{"d_model": 576, "d_mlp": 2304, "rope_fraction": 0.5, "qk_norm": false, "warmup_steps": 200}
Each number is 128 + 24 x the weight over its row's rms, rounded and kept within 0 to 255. Layers, rows and columns count from 0. The size above them is the row's rms in percent of the matrix's.

# layer 4 attention query, 576x576, rms 0.029, rows 476-511, columns 504-575
size [100 101 103 100 103 105  99 108 103 100 101 103 101  98 106 106 102 103 102 110 101 100 103 103 100 101  98 107 105 104 102 102 104 100 101 107]
[[133 126 107 131 145 149  85 154 108 116 136  97 138 131 130 124 138 111 103 151 119 167 131  76  98 102 147 121  97  94  95 112 109  90 155 108 134 125 123 163  83 111 121 151  99 146 118 114 102  72 129 132  82 122 129 114 105  98 107 110  90 169 142 136 112  79 157 144 135  76 147 104]
 [160 141 109 111 130 151 105 106 139 111  99 131 149 159 142 140 107 122  81 122 142 116 122 119 159  67 133 129  90 151 144  99  75 101 125 142 116  97 125 141  81 203 117 117 120 118  99 145  96 134 106 115 100 126 141 125  98 146 162 117 111  95 160 137 121 129 130 134  93 116 117 138]
 [130 103 116 145 148  84  88 122 116 160 150  89  66 166 127 141 123 110 136 101 129  85  97 162 182 117 132 175 113 120 142 111 123 143 123 142 110 118 141 115 154 119 147 131 109  86 125 140  91 155 142 122 122 147 141 115 153 141 181 139 110 113 118 140 155 172 146 146 151 141 142 114]
 [141 139 122 135 108  90  78 123 116 183 134 156 117 130 113 145 156 122 134 124  94 106 127 126 118 112 113 132 112 119 135 122 130 132 132 129 120 114 124 158 149  88 149 109 103 156 132 138  87 101 117 140 145 164 163 139 131 129  97 107 111 188 127 124 158 143 109 163 123 118  90 140]
 [155  72 150 139 133 125 118 137 156 101 131 185 111  75 143 139 121 149  95 149 152 119 200 131 147 186 100 116  90 147 152  90 160 130 117 129 112 124  93  91 115 112 138 151 101 163 121  91 144 127  89  80 146 166 104 154 133 134 128 125 128 122 127 120 108 146 177  87 120 142 169 122]
 [154 169 131 105 153 141 170  89 157 164 104 109 120 112 115 138 139 157 165 148 122 140 118 116 125 143 119 127 162 118 124  97 127 146 136 109 144 123 105 111 155 136  90 135 149 150 128 115 150 150  91 136 138 129 162 126 163 148 141  96  97 111  99 131 125 151 161 129 160 156 157 151]
 [108 155  96  99 146  89 163 128 151 138 152  82  93 167 145 141 149 157 146  99 114 146 103 150 123 132  76 143 168 123 119 124 137 134 136 116 143  90 140  95 131  92 129  97 133 155 145 127 154 149 124 110 124 147 132 123 182 107 117 113 113 170 125 129  99 155 103 190 121 101 130  78]
 [134 145  96 149 132 170 151 198 110 131 142 163 109  93 102 154 126 123 133 152  82 141 110  81 108 144 104 144 149 128 138 211 119 119 144 119 105 166 182 148 141 112 128 161 114 110 132 150  90 142 156 150 140 156 117  84 110 100  97 124 140 131 100 152 145 140 121  94 111 110 124 146]
 [131 105 128 177 121 137  97  98 135 105 160 100  97 142 151 167 160 129 131 150 130 128 127 113 150 113 121  79 111 167 147 108 125  89 168 142  91 152 119 115 139 104 153 107  71 122 143 122 116 122 122 164 128 126 150 124 120  85 141 116 117 131 121 135 111 138 119 137 122 152 143 122]
 [ 97 146 125 118 159 144 138  83 160 131  86 177 134 129 216 133 172 173 113 137 134 115  98 140 152 148 157 134 108 131 139 115 135 148 125 143 121 110 133 102 165 123  96 153 128 154 100 162  73 142 102 166 131 115 100 197 119  95 141 111 117 142 128 107 104 141 114 128 117  87 120 148]
 [158 138  87 136 121 104 100 146 135 113  83 133 130 157 126 128 142 151 149  93  76 169 154 127 110 114 133 116 158 150 131 120 143 123 104 150 137 136 115 119 150 135 136 156 132 106 161 102 134  84 126 183 134 112 146  97 144 116 149 131 131 107 162 147 153  98 125 170 185  95 114 142]
 [120 114 163 149 128 156 151 133  93 145 148 113 145 129  96 146 108 117 125 119 119  99 149 109  92 109 145 132 118 116 152 141 150 109 133  97 153 153 121 146 118 116 133 157 121 112 167 137 119 135 141 146 121 137 142 107 171 145 144 124 142 132 152 147 144 129 106 163 123 127 125 107]
 [133 116 144 107 148  84 127 121 146 101  99 130 116 168  93 181 136  92 125 111 154  84  91 149 138 172 147 143 133 102 139 119 100 154 160 142 112 121 126  98 125 157 117 145 129 123 119 156 152 164 145 118 124 153  97  99 163 121 161 165 147  78 133 123  92 123 137 128 143  78 169 121]
 [155 152 128 127 103 121 128  93 133 137 137 123  87 135  73 156 142 162 174 145 138 157 103 129 124 142  93  88 107 108 145 172 124  99 112 142  99 143 134 117  77 195 181 114 178 180 120  84 131 121 136 115 119  99 126 186 143  74 133 140 132 122 112 153 107 160 148 140 102 146 117 155]
 [149 133 136 162 117 155 127 164 129 127  90 155 116 171 156 133 120 126 103 122 105 114 116 145 153  85 126  80  96 166 109 111 101 145 133 151 129 127 107 148 170 153 155 172 159 104 120 144  98 121 133 138 113 133 134  97 122 144 115  90 140 174 141 115 159 113 141 123 152 162 142 121]
 [102 139 119 103 127 145 136 152 115  95  92 124 163 141 101 119 168 150  99 104 116 128 129 158 113 137 113 114 162 136 111 110 151  99 131 121 133 110 143 135 163 117 127 125 127 118  96 149 116  93 119 143 135 136 125  93 127  89 137 112 166 135 109 111 111 131 133 134  90 109 108 147]
 [154 112 142 131 142 146 137 145 113 101 148 138 131 157 148 121  95 123 122 143 122 141 132 115  97 115 131 134 165 103 105 152  85 104 143 168  96 132 126 120 118 155 105 193 163 131 130 128 118 116  89 112 146 149 147 124 137 112 156  88 113 111 142 118 134 163 133 179 118 157 123 138]
 [124 103  99 127 113 156 153 154 141  71  93 151 141 111 123 169 124 112 141 132 143 136 103  75 114 108 100 131 169 107 106 137 187 101 138  91 112 106 119 167 186 104 147 135  94 155  95 111  87 105 135 123 134 149 164 102 163 119 128 150 130  61 161 118 120 115 117  83 162 160 142 151]
 [ 86 115 121 121 109 147  91  92 111 139 145 144 151 161 161 158 142  92 143 146  91 144 142 120 136 129 112 124 117  90 158 131  94 120 128 119 157 121 146  66 102 132  97 167 162  91 115  93 188 152  99  99 136 117 154  88 129 130 110 139 104 151 176 126 109 133 140  93 120 153 106 153]
 [119 120 129 106 100 127 133 157 149 141 148 117 134 144 193 129 117 163 129 152 108 121 124 123 165 141 104 173 132 114 108 167 115 159 176 122 148 144 128 138 125 129 135 101 116 103 146 161 143 169  83 140 150 150 159 153 210 128  81 123 121 103  86 102 122 103 118 121 107 167 130 136]
 [ 99 140 118 124 135  97 123 125 140 114 109 135 159  86 161 133 137 101 140 146 140 147 103 133 163 144 121 186 150 185 164 100 105 127 146 183 129  94  99 135 113  99 114 191 146 161 149  85 138  97 130  88 149 139 178 193 110 119 129 160 128  86  85  84 166 109 180 101  99 189 114 132]
 [103  92 119 152 108  96 155 162 139 152 137 130 135 118  95 109 128 138 150  99 141 137 116 138 148 147 143 118 110 152 149 116 148 153 125 150 130 138 132 132 144 127 140 121 121 116 104 135 115 139 103 166 142 128 113 127 129 145 130 153 114 126 106 123 161 123 141 126 101 158 138 114]
 [159 112 137 160 135 161 126 174 173 128 134 127 107 189  93 162 132 150 112 109 119 123 148 147 153 125 119  65 113 142 124 155 135 153 131 117  84 123 129 157  98 130 152 136 134  83 141 108 139 168 124 120 168 173 152 137 129 148 142  98  90 127 160 137 125 125 117 124  94 123 174 151]
 [100 106 141 140 126  62 141 139 107 150 153 118 102 107  90 140 103 114 110  98 148 121  95 152 163 105 144 131 145 104 131 117 114 158 142 139 131  93 146 141 132 109 122 134 120 139 128 116 152 141 106 137 132 111 144 164 200 128  95 164 133 126 123 133 118 110 102  61 153 125 115 105]
 [125 144  98 160 132 127 143 191 126 142 146 100 136 117 166 148 126 119 129 143 127  96 184 106 112 184 145 131  81 114 132 118 125 104 140 105 107  84 127  86 151 119 121 106 107 125 154 107 116 133 140 173  67  79 121 119  98 133 124 115  87 137 125 154 100  83  98 122 137 116 160 161]
 [ 92 161 121 135 119 110 156 150 102 169 150 101  95 168 155 133 104 120 135 123  99 149 108 123 116 165 156 113 120 138 148 107 135 140 175 128 105 146 141 103  93 129 106 132 115 158 128 120 106 135 161 121 155 108 154 131 171  96 111 142 143 150 139 109  85 152  93  92 138 131 117  96]
 [134 140 107 115 144 117 150 108 154 113 133  89 137 131 188 117 162 131 188  85 126 140 141 101  87 119 126 148 131 121 110 121  81 127 121  81 158 130  99 139 169 123 138 152 143  91 117 123  87 121 139 159 128 116 109 127 111 121 142 140 132  61 125 148 119 129 132 119 145 163 125 104]
 [134 114 150 152 142 112 109 109 127 151 194 125 114  98 169  84  85 132 150 134 127 120 168 142 150  86 132 163 129 163 142 155  94 139 146 161 108 113 151 131 130 126 117 147 129 128 134 113 112 151 145 157 150 135 110  97 114 146  99 167 124 170 109 126 139  69 124 143 152 129 135 123]
 [117 141 141 126 133 122 129 133 145 145 168  99  93 152 103 129 111 141 126 162 120 133 133  93 119 105 184 109 168 106 147 129  91 129 139 152 107 119 145  89 102 129 132 127 180 136 152 157  60  96  90 133 155 129 141 133 184 112 175 127 140 108 120 121 111 112 126 112 146 149 118 137]
 [123 117 150 146 128 109 109 118 133 146 163 115  72 132 116 130 169 104 130 123 138 157 106 132 136 142 133  83 152 109 167 128 137 127 185 133 125 134 140  98 124  95 120 175 151  95 120 119 133  94 151 144 141 122 160 129 123 112 101 109 149 153 101 148 124 105 108 163 132 127 128 116]
 [ 83 117 140 144 117 103 125 169 141 150 140 130 118 159 127 139 110  93 109 158 126 119 150 160 106 136 175 183 142 144 128  69 138 125 133 134 161 144 119 135  86 178  72 126 119 113 122 161 101 122 130 147 130 142 146  75 130 138  88 119 149 123 129 108 186 125 118 124 133 120 125 110]
 [140 132 153 112 138 131 161 113 119 137 132 128  95 141 111 173 172 125 142 114 135 147 143 110 122 124 145 144 142 132 147 134 148 165 140 170 125 109 131 152 152 111 139 108 107 142 148  83 180 161 116 124 113 146 131 105  94 109  90 172 135 169 120 154 124 162 169 125 147 158 127 143]
 [148 101 170 118  98 119 111 152  99 148  99 120 106 116 132 105 108 133 131 109 109 173 122 107 145 141  91 108 150 124 133 172  87 122 159 121 161 155 103 172 164 138 119 127  93 121 133 126 113  99 120 168 101 146  83 137 156 144 104 131 105 125 104 118  93 147 104 123 114 140 103 149]
 [120 132  97 140 160  93 111 173 129 117 161 125 107 162 153  95 141 150 123 113 153 126 126 121 149 133 148 127 105  78 117 127  95 189 131 119 124 141 123 110 111 139 117 111 147 169 101 141 148 155 150 156  89 119 128 102 138 161 157 111 142 113 157 124 168 157 164 166 125 129 118 117]
 [120 119 156 152 127 135 168 127 107 112  82 114 136 136  90 131 127  98 150 143 113  99 147 107 137 111 160 131 100 133  95 166 109 118 142 158 145 112 144 133 140 103 134 123 119 155  84 103 144 140 130 132 115 144 174 125 150 134 141 136 107  50 136 136 143 111 110 176 151 117 134 107]
 [122 124 137 124 118  88  90  92 122 111 138 104 183  77 157 110 129 123 113 134 134 142 109 101 179 152 150  75 108 164  97 139  81 157 123 144 123 116 133 139 116 145 136 171  87 135 107 105 110 149  75 152 124  84 110 127 181 106 132 116 114 136 157 133 143 144 106  72 130  83 147 126]]
# layer 4 attention key, 576x576, rms 0.0282, rows 476-511, columns 504-575
size [102 101  98 102 100  98  98 104  96  93  94 102 100  97  98  99 101 100  98 103 100  97 102 100  98  98  96  99 104  97 101 101 103  95 101 105]
[[141 112 138 126 131 106 132 132  93 168 106 166 115 135  90 104 122 123 112  99 147 140 128 146  73 160  89 187 151  77 139 142  71 110 151 137 143 144 123 119 115 125 105 119 108 117 129 137 137 110 163  98 135 121 165 136 143 146 125 132 132 137  80 139 159 173 152 116 113 112 153 147]
 [120 158 164 145 124 112 131 105 136 158 105 139 202 129  78  86 133 101  94 192 120 171 115 166 127  89 150 100 141 131 149 108  99 128 154 103 105 123 103 144 106  89  98 127 137 103 108 125 150 145  94 104 104 140 182 153 104  79 172 121 111 115 129 141 131 140 129 105 154  86  81 101]
 [129 152 125 110 165 159 131  87 124 138 149  92 117 125 115 151 127  96 151 108 101 135 136 147  93 110  84 113 117  99  90 119 144  77 118  90 138 103 141 174 142 155 130 129 139 159 142 106 108 147 144 147 125 127 128  84 100  97 142 134 104 123 149  85 116 109 146 121  97 157 115 152]
 [107 156  80 110 170  92 134 118 161 140 146 151 109 137 106 127 114 175 123 147 122 109 127 132 114 108 177 164 169 127 143 111 147 126  88 114 121 127 126 136 138 165 142 139 179 124 132 102 101 120 140 154 113 144 114 145 136 104 132  98 139 130 133 145  99 120 128 165 132 104 169 109]
 [125 132 116 112 152 115 142 132 151 163 168 115 103 145 146 109 140  67 133 103 107 139  73 120 139 136 112 136 103 135 123 193  91 103 133 104 139 133 188  96 144 103 151 137 145 108 159 105 116  88 140  86 118  87  88 113 156 137 149 177 127 121 130 156 127 100 117 169 147 112 138 145]
 [156 159 131 112 182 117 132 116  69 116 146 145 114 123 143 134 128 158 114 133 145 109 125 120  98 129 129 134 149 147 140 147 169 160 122 105 130 178 137  85 208 129 109 114 122 145 138  91 118 121 179 198 117 131 151 108 106 124 134 112 100 135 103 105 111 161 107 150 108 155  83 129]
 [128 104 113 135 135 118 127 156 103 130  99 158 116 141 180 128 110 106 133 149 121  85 122 153  83 119 132 143 110 144 140 128 151 141 126 135  93 103 154 111 121 111 122 137 135  82 168 120 106 102 135 159 128  94 129 122 146  96 171 162 132 135 108 137 135  68 129 126 161 116 120 142]
 [ 99  90 107 122 132 139 112  96  88 135 142 116 181 145  86 105 153 127 118 127 164 166 107 161 161 119 135 112  91 112 108 114 107  97  79 156 120 125 136 101 151 108 111 171 107  99  96 151 134 165 132 135  75 122 122 112 164 131 158 161 111 111 147 129 109 189 171 145 121 170 117 136]
 [113 125 136  90 128 106 103 101 139 100 124 142 146 108 141 116 121 111 108  89 136 149  72 103 130  73 141 121 104 121 132 101 147 130 132  95 130 101  85 137 129 142 141 165 164 106 154 164 164 140 170 110 154 112 131  99 132 133 142 148 159 115 116 171 129 107 110 146 128 140  84 155]
 [123 193 115 120 139 112 158 114 111 103 108 112 178 128 101 124  90 120 122 120 104  96 162 153 128 100 164 159 124 134 158 134 100 112  96 111 117 131  71 149  77 151 164 124  98 125 130 123 132 104 122 100  96 123 100 111 152 111 127  82 105 105 117  90 161 135 142 118 159 149 129 125]
 [ 98 112 159 107 126 112 135 134  95 165  75 131 133 111  99 156 148 131 116 125 139  98 136 134 112 116 146 173 155 121 131  92 122  94 142 150 117 107 140 119 119 119 125 143  90 124 171 124 141 116 127 151  94 113 166 130  98 158  83 101 137 152 133 115 172 111 110 113 110 119 136 130]
 [141  76 108 111 132 100 103 103 132 134 126  71 161 137 194  91 137 130 100 118 111 128  96  82 127 180 131 145 114 121 161 113  97 132  87  75 118 110 121 110 143 106 131 150  95 131 113  91 125 135 129 137 139 162 106 130 101 151 103 134 156 131 157 143 145 124 112  94 128 107 122 100]
 [133  61 152 126 139 138 129 112 135  83 152 118 115 124 105 156 212 124 158 137 103 118 118  88 168 133 126  84 100  71 101 202 116 171 182 151 120  89 148 154 151 106 167 103 127 105 143 133 172 122 137  79 120 143 127 138  93 120 119 144 157 137 117 115 114  93 144  86 110 147 139 107]
 [100 114 152 111 159 137 118 138 149 115 104 109 169 130 127 147 110 106 128 126 117 117 111 139 149 109 137 132 128 112  83 142  98 113 143 139 149 191 103 142 135 124 111 154 121 178 105 140 133 158 124 165 182 114 127 169  68 159 118 139  91 123 184 131 143 140 142 102 148 126 141 134]
 [156 161 164 122 135 116 113 136 154 126 129  69 107 136  84 122  96 132  81 126 121 166 147 148 155 194 121 139 126 177 155 112 124 103 112 123 108 160 109 115 147 144 110 124 117 157  99 118 121 178 117 108 154 126 112 149 119 140 112 163  91  87  91 139 150 125 170 115 113  75 122  98]
 [130 111 115 192  96 110 133 104 155 148 100 111 142 119 121 152 127 156 153 131  89 126 134 123 136 141 130 124 101  92 109 170 167 117 106 125 133 134  92  86 162  71 147 145 136 150 105  83 131 183 141 145 112 166 152 134 133 105 129 150  97 160 116 123 158 114 117 106 160 149 168 138]
 [185 149 113 158 128 139 128 110 107 125 119 118 152 132 110 177  93  97 164 124  94 109 162 154 141 144 109 174  95 123 141 129 146 111 109  70 112 180 104 151 142 123 120 120 115 177 106 132 170 150 129  97 156 106 111 159 173 146 151 149  79 141 146 130 102 147 146 156 156 111 149  86]
 [152 109 118 146 134 127 130 107 154 102 104 122  92 145 151 102 111 131 102 182  89 181 113 157 150  83 147 122 181 143 136 141  99 128  82 100 121 125 140 186 130 143 145 149 142 151 122 115 159 129 127 123 127 127 133 103 120 177 131 141 162 158 135 129  99 118 152 118 110 109 133 115]
 [125 137 124 145  74 123 162 142  93 146 129 112  77 116 118 134 118 153 119 129 110 123 125  86 144 127 126  86 125 177 122 118 124 128  99 136 148 146 126 150 140 153 154  95  47 127 146 153 120 149 120 155  63 105 135 153 108 126 156 152 138 133  80 140 168 133 143 140 145 149 120 105]
 [121 141 128 103 154 136 125 134 146  68 168 150 116 157 105 163 127 115  66 146 135 131 120 165 120 125 145 107 112 150 139 143 102 115 142  79 102 138 105 128 114 121 163 142 156 120 136 162 101 144 142 134  84 190 168 125 130 140 122 139 163 118 121 159 100 167 153 141 112 138 101 126]
 [129 123 170 160 137 140 148 164 167 104 136 118  80 198 120 120 159 157 149 153 100  91  90 127 112 160 153 156 109 164 165 129 147  97 165 113 122 142 167 117 130 187 129 140 139 114 139  94 127 138 107 124 121 145 156 193 145 149 149 118 136 111 148 141  86 127 131 154 137 107 154  98]
 [101 103 101 111  78 158 146 136 136 108  84  90 158 120 108  90 149 131 123  96 128  73 123 135  85  87 114 122 129 105 124 128  99 118 135 129  80 158 162 160 131 167 121 129 104 144  90 141 148 105 156 163 139 156  91 147 133  94  72 130 114 117 123 123 135  99  96 166  96 120 128 139]
 [138 145 111 124 125 148 132 100 147 111  97 149 140 146 133 107 149 103 144 103 105 121 111 121 123 111 173 120 108 180 127  91  93 116 114 109 127 101 163 116 102 108 127 117 141 188 157 133 161 121 176  99 115 117  72 153 101 115 141 166 154 180 106 112  99 151 147 116  84 106 132 100]
 [115 130 132 122 110 142 122 120 117 145 100 151  99 117 157  94 138 115 139 115 123 119 141 123 138 127 142 126 105 116 161 147 163 120 103 118 105 115 140 142 102 138  89 150 120 108 130 138  89  68 117 118 133 140 150  96  54 104 140 112 156  86 110 134 150 114 114 174 130 126 123 124]
 [129  91 123 106 139  91  89  88 144 147 115 162 110 135  98 124 126 135 128 140 190 120 119 141 111 115 133 120 112 142 120 102 156 133 130  76 133 154 114 154 138 133 129 113 123  93 143 104 105 157  95 129 173 128 146 119 141  97 116 185 114 112 106 147 144 186 134 128 128  98 116 141]
 [126 161 115 115 130 145  86 105 119 169 158 127 134 157 162 131 114 166 136 116 135 139 120 147  59 116 136 116 134 115 120 109  86 167 161 126 109 182 138 142 101 124 119 122 121  63 113 134 134 153 138 123 119 171 147 121 139 139 103 139 134 103 153 169 130 157 132 136 114 107 160 108]
 [149 125 149 139 154 126 119 141 103  87 120 113 119 153 159  58  96 101 114 162 127 151 139 112 155  90 141 147 123 117 132 154 110 133 126 159 157 133 126  90 153 115 125 137 120 120 120 135 139  85  70 143 144 118 153 102 147 105 115 173 150 111 150 131 145 149 151  97 130 104  66 100]
 [139 120  92 116 124  84 101 148  88  89 114 127 106 104 166 147 165  83 118 114 153 139 103 119 169 140 117  95 136 117 137 146 124 113 101 139 128  94 142 124 157 182 120 108 141 195 146 118 126  84 102 141 153 112 150 120 148 142 176 109 169 108 186  98 117 143 164 127 170 176 119 129]
 [ 87 126 119 110 140 141 128 116 169  81 105 158 133 140  74 151 125 131 108 151  98 120 109  78 161 122 114 145 168 128 120 194 125 131 104  97 146 115 109 113 150 187 101 120  86 148 135 132 136 161 147 143 158 178 105 161 121 125 141 145 125 139 125 159 154 157  98 161 152 154 101 100]
 [141 119 104 116  79 187 134 133 118 119  92 100 142 129 114 135 155 129 155 136  98 151 144 126 132 149 157 139 111 153 126 111 122 126  80 127 155 112 115 141 142 125 100  84 109 138 132 155 118 175 118 148 148 141 113  92 142 147 179 145 116 152 136  82 181 144  94  90 157 125 137 150]
 [136 172 123 144 109 103 112  80 161 159 123 127 150 104 119 113  98 132 140 144 121 116 115 138 121  70 145  77 104 114 148 156 131 122 118 119 109 160 135  90 136 178  91 144  87 146 169 122 135 188 133  82 173 111 166 142 117 125 179 151 136 121 110 116 167 147 138 130 163 144 145 128]
 [115 131 121  78  90 110 100 128 154 119 153  83 116 113  77 148 150  99 118 125 143  78 163 129 114 125  93 149 124 150 135 129 137  84 154 146 112 101 129 104 143 100 104 128 160 129 131 111 152 105 143 103 117 113 140 126 130 111 153 129 156 105 147 140 160 101 149 170 157  97 134 126]
 [125 157 103 138 135 128 123 155 120 101  81 178 107 131  94 105  95 122 137 146 141 106 138  97  93 150 153 125 132 143  87 119 103  93 130  90 134  96  87 134 109 124 145 121 155 110 132 156 141 132  90  84 132 139 117 124 118 158 143 154 124  94 191  93 165 124 158 135 139 106 137 128]
 [102 103 157 120 157  89 120 128 141 120 131 114 110 106 110 131 185 117 132 169 128 138 112 159 113 106 114 145 136 116 136  87 102 146 128 129 134 175 138 146 157  72 146 120 147 148 101 110 138 115 179 136 143 138 170 139 119 112 116 131 127 157 105 120 111 170 154 117 125 136 137 144]
 [ 97 132 141 108 154 127 135  88 135 120 148 101 115  91 100 108 135  64 101 135 143  85 150 113 123 148 125 141 161 171 114 118 149 130 119 111 133 118 108 197  80 121 152 123 148 104 128 138 145  82 141 116 130 112 135 117 104 146 164 167 133  92 111 105  98 120 116 113 108 126 106 157]
 [132  99 147 150 120  95 128 152 153 120  92 142 125 103  82 138 126  76 112 111 131 146 116 122 151 125 156 106 114 119 122 110 108  71 110 164 142 120  92 105 135 118 128 109 118 102 144 125 149 165 100 130 135 180 131  84 165 139 104 123 123 116  85  95 124 144 131 154 131 122 123 114]]
# layer 4 attention value, 576x576, rms 0.0298, rows 448-458, columns 504-575
size [105 102 105 101 109  98 100 107 104  98 105]
[[110 108 111 191 148 146 128 151 135 125 135 142 171 120 123 124 144 139 127 128 148 118 137 180 156 130 170 108 126  86 115 141  89 102 163 132 164 154 134  85 121  87 110 135 155 140 128 133 131  68 139  93 108 132 118 125 162 148 113 116 135 148 126 103 122 143 140 134 115 130 128 115]
 [150 130 110 121 103 143 112 157 100 141 140 164 117 117  90 147 132 112  99 100 116 142 127  87 158 102 167 139  81 168 165 162  83 143 113 107 121 139 130 116 141 162 140 119 107 171 137 106 112  94 173 132 105  97  95 109 121 106 149 130 145 144  88 131 154 120  88 112 120 137 130 122]
 [167 106 137 144 146 118 115 119  95 143 116 158 123 113 177  92 136 142 131 128 100 179 111 159 148 126 154 132  93 122 106  81 118 124 151 101 165 127 118 121 117 108 113 115  95 113 122 111  98 128 122 169 128 112 142 148 156 129 161 114 140 161  97 141 107 136  95 129 116 158 127  86]
 [135 133 105 163  94 140 102 133 129 125 159  98 100  97 113 119  97 160 117  98 150 126 175 125 116 147 136 144 118 116 138 130 159 184 109 132 157 130 137 172 143  94 120 151 153 141  94 182  96 100 147 164 132 107 140 154  94 140 114 137 137  70 136 144 133 106 123 170 112 148 126  85]
 [141 176  66 138 119  99 118 112 124 100 150  78 166 112 131 131 126  80 139 136 157 150 120 120 136 107 127 120  79 142 127  88 147 149 118 101 118 185 118 137 138 113 160 147 118 148 130 133 162 119 105 153  84 129  97 116 104  98 130 131 108 154 175 128 129 148 109 112  95 148 129 109]
 [119  95 131 132 114 156 149 128 113 121 136 115 114 161 121 122 144 129 168 117 142 138 119 129 130 136 139 102 113 126 186 134 100 125 149  72 119 165 113 130 132 112 121 164 168 128 125 179 105 134  94 104  96 161 117 167 140 117 147 152 128 109  95 117  94 127 178 149 157 108 110  96]
 [123  96 141 116 141 150 183 146  99 170 160 117 139 154 107 118 130 111 139 132 135 117 156 124  98 138 141 152 142  87  98 146  90 135 146 183 114 146 101  88 159 106 156 101  96 118 134 171 118 125 124 117 100 153 161  87  93 172 129 152 144 148 161 167 149 133 129 153 125 127 174 142]
 [134 113  94  73 166 129 114 145 156 146 102 117 136 173 121 118 113 112 100 151 133 116 128 124 114 100 168 120 112 136  98 146 100 135 140 122 142 119 126 148  93 153  97  97 132 114 129  96 119 132 162 140 174 158 140 105 145 145 130  86 137  78 160 119 159 120 110 126 123  94 146 126]
 [131 106 168 181 149 153 142 134 147 116 122 114 123 117  97 122 149  89 139 154 100 134 164 118 144 116 140  93 119 108 173 145 113 112 107 125 140 158 126 116 142 149 116 138  83 135 152 113 118 156 130 117 150 181 148 162 145 150 157 124 180 134 140  93 135 137 157 166 144 102 108 142]
 [136 116 126 141 111 153 106 122 123 117 104 154 136 112 110 147 140 125 105 132 126 126 141 151 105 137 121 133 125  98 128 141 150 138 146 106  82 107 103 116 108 159 132 116 127 148 102 117 121 158 148 140 141 109 117 124 163 137 180 111 109 150 102 108 112 133  87 124 131 136 138 133]
 [126 131 104 125 110 125 122 144 110 133 123 122 131 116 141 144 161 142 100 102 112 155 118 144 118 137 116 100 120 121  89 120 111 108 121  82 107 170 129 122 135 123 147 145 108 145 146 106 117 124 172 118 136  89 140 118 108  76  67 144 129 125 153 138 102  85 122 149 158 171 129 116]]
# layer 4 attention output (transposed), 576x576, rms 0.036, rows 448-458, columns 504-575
size [107 103 103 100 109  98 102 107 105  98 103]
[[137 115 140 137 126 120 100 124 172 106 157 112 144 108 129 149 115 133 104 109 167  99 109 121 101 133 168 109 148 116 151 145 118 144 134 110 138 144 101  99 127 113 122 156 104 141 147 130 150 132 137 136 112 144 118 105  81  87  90 129 180 133 126 132 104 132 113 135 112 110 128 111]
 [158 161 116 153 147 123 160 124 135 167 140 134 152 107  88 162 133 125 117 135  87 116 144 125  78 123 128 117 156  99 100 127 116 134 176 195 105 146 111 129 198 131 175 123 125 146  61 128 129 107 101 121 160 147 146 129 103 137  93 117 117 140  94 133 161 111 149 139  95 139 130 166]
 [120 147 133 147 130  82  87 115 147  80 133 118 119 157 109 138 116 108 110 146 109 155  61 101 187  84 152 147 149 102 134  94 133 155 161  89 146 113 178 162 125 128 175 123 140 149  96 133 131 140 155 175  81 116 113 109 101 127 126 118 135 148 115 119 137 113 128 132  93 111 114 117]
 [148 111 124 104 120 123 160  95 160 118  99 147 143 162 126 128  70 136 133 119 130 141 129 182 167 135 115 113 108 118 106  83  95 144 127 168  95 116 113  95 110 112 139 124 105 159 136 113 139 147 113 111  83 134 134 164 121 133 175 162  93 124 114 153 123 137 129 138 164 147  93 100]
 [115 130 120 146 142 129  86  92 145 145 153  57 173 142 149 144 133 119 100 132 128 134  99 105 133  98 138 119 135 130 111 126 132 103  78 148 118 118  90 153 126 138 133 138 155 116 114 106 118  92 131 147 167 112 108 106  70  85 143 131 141 155 139 150 132 173 133 102 151  90 127  98]
 [117 140 101 121 190  98 148 118 106 121 150 140 130 124 105 120 101 149  84 108 125 124 125 136 146 141 110 116  78 115 165 135  81 156 136 141 102 127 124 153 120 118  91 134 161 126 135 111 149 179 107  89 112 155 123 106  77 128 107 122 127 136 119 133 142  88 111 111 152 139 145 151]
 [121  90 161 159 111 167  91 123 137 132 135 133 130 141 130 115 141 124 128 134 169 151 138 109 119 109 116 174 113 108 127 108 129 133 120 146 116  55 166 132 117 151 152 158 160  78 152 160 122 115 135 143 142 143 144 137 129  99 124 149 154 120 142 117 169 150 113 129 109 123 134 151]
 [170 114 161 118 173 164  89 119 131 167  81 126  99 138 100 117 111 138 127 106 137 114 117 125 138  90 136 151 137 100  82 105 145 129 133 128 167 128  88 142 135 134 161 133 112 133  98 133 113 121 119  82 111 107 148 152 109 132 164 100 134  76  99 129 164 128 125 149 147  86 101  69]
 [118 121 127 149 102 124 130 131 154  98  93 137 110 113 154 144 143 113 119 151  90 100  79 144 128 117 122 161 115 134 102 178 146 149 142 121 133 154 144 161 148 115 150 151  63 102 123  85 158 145 121 141 127 141  53 151 144 122  90  78 116 139 150 126 118 110 145 135 155 134 136 156]
 [120 154 138 167 106 160  95 148 137 119  93 159 130 110 127 127  99 132 151 114 161 134 131 160 112 140 118 125 136 141 122 130 122 131 132 146 124 112  85 123  93 156  67 137 132 134 130  53 131 130 112 102 137 147 137 130  85 115  79 153 115 131 161 139 136 131 105 121 106 128 125 154]
 [127 157 108 128 110  99 123 118 150 145 120 160 127 139 132 110 132 143 119 153 129 146 153 104 142  94 146 121  96 149 128 109 114 117 122 118  99 143 122 180 145  87 132 115 134 148 107 158 111 146 131 138 145 110 127  89  96 109 143 140 110 100 126 125  96 104 133 147 118 117 156 121]]